{"num_hidden_layers": 21, "hidden_size": 64, "num_attention_heads": 2, "num_key_value_heads": 2, "head_dim": 32, "intermediate_size": 320, "vocab_size": 8192, "hidden_act": "squared_relu", "norm": "rmsnorm", "norm_place": "pre", "norm_eps": 1e-06, "positions": "rope", "rope_theta": 1020.0, "rope_fraction": 0.5, "qk_norm": true, "attn_scale": 0.378, "bias": "none", "tie_word_embeddings": "early", "parallel_block": false, "extras": ["some layers without attention", "local attention windows", "paired heads", "shifted keys", "exclusive self-attention", "value embeddings", "hashed n-gram embeddings", "an embedding shortcut", "skips across layers", "capped logits"], "init": "normal", "init_std_qkv": 0.0975, "init_std_o": 0.0, "init_std_up": 0.0975, "init_std_down": 0.0, "optimizer": "muon_variant", "learning_rate": 0.00913, "beta1": 0.9, "weight_decay": 0.039, "lr_head": 0.0139, "warmup_steps": 47, "schedule": "wsd", "decay_fraction": 0.735, "decay_shape": "cos", "final_lr_fraction": 0.0, "batch_tokens": [8192, 16384, 32768, 65536], "max_seq_len": 768, "doc_mask": true, "train_tokens": 152300000, "max_steps": 5598, "dataset": "wikipedia_en"}
Each number is 500 + 25 x the weight over its row's rms, rounded and kept within 0 to 999. Layers, rows and columns count from 0. Numbers have three digits each. The size before them is the row's rms in percent of the matrix's.

# layer 2 MLP down, 64x320, rms 0.0497, rows 0-63, columns 0-79
087:524496498497461515524523496510532462520468503499506489449560552486480536503515505517521532495478549486489504524523493525438496447500448506503524503499460516558503551466490478515504525462530488533465505521525562485502479513515499487499494493
089:545479515507532520570515484493476512518501533510484494524521534532474448490517464518502546446485562506493554479571519493492459449440539481503514523515531545506511517490520498443522429475527484536538491477507459511474496459537480508492472470
092:445511489480472507538503536509474514514502532494546499498493551547489536511524496500488568501495534491521501510475530505475516496472491518525465472499499531465530503462536529477500510486546525532469446566499488457478505479494475505503462468
112:509462518507501530471496452511494524497522506493514493481462511505476491513494484481519499501522488505523525484466495517531489495526488486520512505489498511512496506506512496497489486447530502508523498505532472519473492490468513499532503508
100:496541479463483526482453504494469497486452527496522505519506540515510474485478504528476507520522515471507453514439516502485485480499485525546516503467510516462485483493508518520508490534511504490476437464491465473529516545503509501516474444
089:507539525480570477505519518514507473498503518533505502499481507466517496455534455532477430525533505486536536532518520498492499543506469504505519518530525503520488521525492511501533500474496515463505522535467496490482505535492496513509451475
100:565500538470488546501495498492542493448477471486512513459466519510520520521507472535528492492528505464508519445483565518497516525526522539457501509495510529489515499533478467520478519482481484506530513535494505505517493491491513497491499489
088:519488479481520511472500511535490500448451479467515512476489482495520515470471515515488480504457521509551548490533480494500541534489457526485477504496524534549500504461470480486502453521526494528464504487508477500466451537496503494462469483
088:496506483482503495446509498505475527517519487480482525499506487516522495515515480499500535495516521518494489510481544481493511484505540444524476496490509541533501504525535562503519474456594497521462543466523470535476456470523452491480473514
102:500519526509463486492518523481490479520554492479512503485481505474542521489481493513502481504516501490524524497496543505519459454485531486505506514496510497509510491471457483546486415513518506495522518510502517490514553493524506507523473469
099:524503510470488523497486535523503462509440488491514498498527460482472523510528501536510536445512495477548512508498507490510493499470500486487509499516516513523457514509486486512482474469520495522513526458509521475484544486523499502526485479
097:526514500500474482499483477526504425486483500499459497508515474511520496489516447504494509486553508476504527460520496519482487501470511493516527507500473457530524476486497489499475427566494486519486488455501535490501462495466491491504494520
097:501519508501519499474514487499550527478499542483476500493527484535559503496482522499526540477484510473513479475527447547462458479531506539484536466503502510467483534535514499500479528462496495519473552505517526460489502563507457505483550534
116:496507501506494517500476496472493455456500513478493529489532508451473489479520519508464466516525459542443498497501510498561446448475475489501494527512503493491484500478504525506500473468531488493496492498474497486494498473490508499491516462
096:466493489492517498477501498479470514486485465481494492496496472493451485468480454488482488494512474477495517495470506501504484457473501502514517497522481471504519524465467476501518577517500524488503491514519471526495515510532554505501475461
107:510422487498523489517528516522554526483489497478504504498519577473512513489483481529499553514512555479532459498469492555438514483500535526502478487504461495546489530465486472571522507535486488497490551528548436491499471519459518498485524520
088:514466466484522509471464462515506446493482514463498465519503538509505457549479510497496499486461519452481435532463500470516525440477526506492502461528482525498495488515549469482500497523465486471483516479537497463485514506468487496514521456
095:515532494468480500480540494516494504508512530480520500530514530484519487519451539461476520542563520499495463497475524529498468513467502460530475484490484501466539531541491513506516482459480492481478504501481520502502518465488498492485476521
106:491510502505502502499509505518423525466567519522494478485537507510459549501567473488514512544508505518492517521499495478516535475498516503503501499488500519491513503507522545477479497548451510516568470513480487540508476511559484499551559500
093:483502496507516500491497482535502476427545529515522483489511551501465471483502470464563530505499540519462506504488463530456497514478523554503518491494472523481550475487525526503509546440506493516488521456544488497502509512478472509496507531
098:505493527514519529506464488512495536476529527480516477513503510528505541523510540460489471487499524518490497539500524535519505519494512480513470490499486523486465542504543470521531481446501513475485491513523510470517488503464503487498549507
087:518522484511543479497542502531492529500466510490491490481503499532549514468490517472504480478505513509563495480468525502490539507475487503467470491520489476468469557507444487483528495487497479491451517514513540534478493516485482496519480532
107:466497509493493506484473512509522525488510455511504504501493532511508515496522526471481532503538483503514489526501456469492493475520496515519498494492485532445441453465521502511491505494492498461474493531528472494459505487487484499447493489
090:479505554509483511476522469503482475531530485509486490549508509504549489472479485494521504485508508527440513505548480501470499500494465523547497464491483496487479459511519524473502476573491513522511474473517542515485559491465487509534490504
094:448480488521497486502489449552536503511482500490497482493533475510460480475488503486521481499508463540526521551490506469515487505496481529473475497536505495516450519488513526496508493476524499482481522502515493486514477502465526511503475526
103:524519490502475479485494483472439482469502483477485511508525491522479523506497470524520477499504525474489454455450523516466555488489504522472474523492474475522509501482510498476500508484518488498489530486506523536454437514512487491491486502
096:503530497500478483490502490490532507542504485481501476465553496482486507507471490531485531479519500490468530491510527500461524491486475461498494522501495518535495499523487506451470489477509494520499519502426469498533468442466475505503538546
095:546519481516539539487486511530508507486533519475505497483490438467491497503478447482466483517508505471490444481511481505546503527468543501492491516474486517487521464490512480511499480507488511474495510448491454514498498521514491493491503472
100:484490507498502479482499535533533516480505474542475488496499467482537567518534534511530538481521500478467512536460466539540506488501479536471545502507483499535523496502505498461498505509521501534525520533519466506535540513529479498522488488
100:495486504505485524522488503469494508499532498482521494480473459475541508478509504497528502544491505538496502522515485466485454499472486493486535508496500510495520511513477481561492493533493526452511469504525447473568510452539530500504510476
097:489537489495496504426488515502484505491461548495513515483506498490450507490505471454505496503488474479500462494443478477509505549504511462556500486475477523447438485509487485479484561490528498482516514538524511494479485503506477492492487480
101:504485505486520472487486478510521424475486498494513489501498495464465501479488460460497481487455542518490497503466519493478486498496500503473489514500458526509507514495532535484500497438471491514496471507450472503513507449454482516495507504
111:499484491540499482510484534512512529521489510547523498504527479513532555497507497518536478481477509467503499512507532523484494502508519498518500482527534519469507509534531514475481515515529522482483553464526517507495512509511515512558496542
094:492482492481430486500506508450526537490489519531520472504495562504501513478440495510492496505523542488539557531506479521493447467464527514484500482495546519467513497508525497510483498501424488499525493493536521499473518446495499504470465470
092:467506492471523524490482483488475519521542501474504497537499494479517461553483529507467507511492516485458489515476480496500516532499468482511500510487506529537492521532470499476493512462528496501483543531483549517524487518506528516463476486
106:505465509490476486528481486492481512508511538515518492476508499516460492520423526518491562497528497456496456503493497497505478481509472481446516498498513529502554484475541479510480492484489512500503465489487491492464538468466501489501479536
104:517555491514514492534534478524529534559523483533512495531516540455507479558584501533542519475526503529498515448530485542487522481495497521530476499521474528505496493496468504510490507489471516502501506478461517511484510519486502507477583542
102:505495513457514511549480511497505594523451510499557520506500526475477493512466509467493509466466474445520523526530516491526493506533500438471498510498522493566479524506528497489523446505503509497494504523535520528500531437502478489525519482
089:494487530521535532471502472502494498477516488506492510539486526542509474499490533467471479508504464500502466509548514512436443522474474488519509516491515482469463519490561510494556492517496478507511510448537472477546469500498526501503492550
103:528493478504473489528481505506520556499452532504501502521498507472466486534563482531481489474511534461493491496518518491512524551502487488502506512498474493495478510469495517540497446507490503533491515525472533481481517516471510506508525480
093:506499508479510481525554505544539542513501523478543522506468560511479505515528520476501533482511480489546532490496495554521530475483542502485501505506525507484502522490499502524505494478464500502505504517550488550504548537510528510500519536
101:489478497517531479513523498447548447534527526454473501492495505459489498478470521474499498499528486504537509553501516502464511480499438504479496497522489510494502533543495504527503546526521491443508538570503517494495526521483532502428479511
094:514462523523522504498513504496432525457450466515524489514507531523495492533482470484504500481467470477479497478535502484457485494475537458489518499498522480515503490516520497467497523487503504514480486477518531514488520549521487501499545495
105:515511473472524494506475521491487422518500553522488497466503521487462496491448543540536510508490502477513513507502471465445507492538472507474524497505515532495499466497537483484530523458528512437527558521521513507488526481460500491503520459
095:532501486514507492454490500484511497494424498500508525497490483468495501454516516479469502503507469513577458512477515499504478580485481497518464499489424533470509509502477476513492480504459502507526526485512470452479502524506483504500481509
097:518479500470489499550494496496513524515510482539519501500542515465451502552507557510504530529530535459489475483517529481473536528535467433512502495477520522462541466496532545476474488467546466490483536532504544504499454513535483501490498490
093:491481505519520464510497469527507491555517495479478487525519508476482478544496461462493486521531464506518515507517481488476528497501491471519503497498565533539487516553501451472506472507493495496508499535498550507503520538439511491505508475
099:500544501483544486525498531507452503516519512521495509485529495515543533492469507506501486460439531487463476503504457512510454474481502507499498497511444492496525495544496505496557530499470500542520524468521429493489483521526503500466503478
097:486498479493485485514510494493530458509483511470474478515537488500479481515447495459468497493510463475519517508504474515461488484557508492465512495496517443504503537518515484447507524524485490493521533511519513556489518507498537497511514545
116:505506490498480512524476532481507498542552547509529528529498546491496497533512530519469520513518508526552530522492555513478506543509488444481498514504505510488498511510466521481439458541529504511497494474471497468516514473526484508487489479
100:521541470524488518434525477541497477516507482548454508532494508503513494508470509480505482504506498535546521524478489506492480460572512452522532493481521507455499526533512545538477506525494491502521484487501463504475533492502504505509463511
100:490523527523530525514511525532529472545502479519514491498491530477542483475492519485530499504477499490494499530551467489515458479504468526504474493493530493490496439519505453564532465511495501496490515446517461512517509525502495506500460506
101:487514487491509497510510502499479411544443552509517485444478430491479484510488509504461532495479445486479551494488494515519489475520506476491484486510512480568492512503486509496470540517531476471447476531502518505481466490486470495511450494
103:496528470529527502488467506522511504495556514507466501498496541488469507456452496475489516486512521516495504518459456486502497460527546463511501508515534510433440544504506479530536537472470519524534483494506465535544559526487511503512526502
111:495497481507505525488500457489510511513495530486467481476539515533489478494493511505466458472506526479516538492485446499523488545507438478507458491502475508478509487543510511466491496494503519490495584498491475449485462480458511500493553528
092:495478457519519497518458505481519489514463507509486490542523538501509504502467484501525531505471511465518512501499459506537537489502483508469530495500507523486542500490499520446539554491522485503516495506488467506512542509491543502485487516
121:494517477476459511469517516486518526528483467501476537456505500540509509530508537510542538494506471537490506498482532461486468550496521466483525501497516488508505497559518474452504501464460488481495510478482500488513488515519497494493495517
095:493493495488519515496460491508481526471517502516491484525506442538505482486489529532516472512466479498482529550450452482555498512485506524487493508490509520498468481522483508499508531544425499512503508512493517534544517487437451501512513490
100:514553510468501503460508497499530504471485480511524496528476510531521578521525501488538525477488499504494494498518534493480479498490530484486493497497490496517522545504509485520496507491469501562532471515504518519522501446525479504485475507
114:502514500507497471516469552504560521515551491541513503515503466489484556514512495487574482490494483515431525491505465518484504534488529547484486498495517472494475455496515509520495514523462494495485481504468551495512519534519508501475509455
113:488483480472500504496482525497507556451543486473508498504472470498462507467518515499486513485492519499503487498503459459470483463469481520455585486484496502495513569523453474495478529501483521504586519504452455489530534497512487511492480487
110:524459498501518510509524510513495465509480499481465497507511525524499488532531472512512492480502493503520500482523483540517540441496490468513494473494516468544538587513513507548485478492505490463518525490491491536484475489523490500512488545
120:508485503479557492524505492519514465547495503499508532481495470487495460547511518520497471545502499534559439505497477451517532511536494490546493522505513504487541485525518499505513475513480506460458546554467514535493526507532510506504502495
103:538519490487509549522538520487491523500509480466502519511510556534482498486505515466479478500513490516506498495520484485526466469492493520551493491498501505477443530505492501475483511471495497472524537513483513495462454473520468491485495459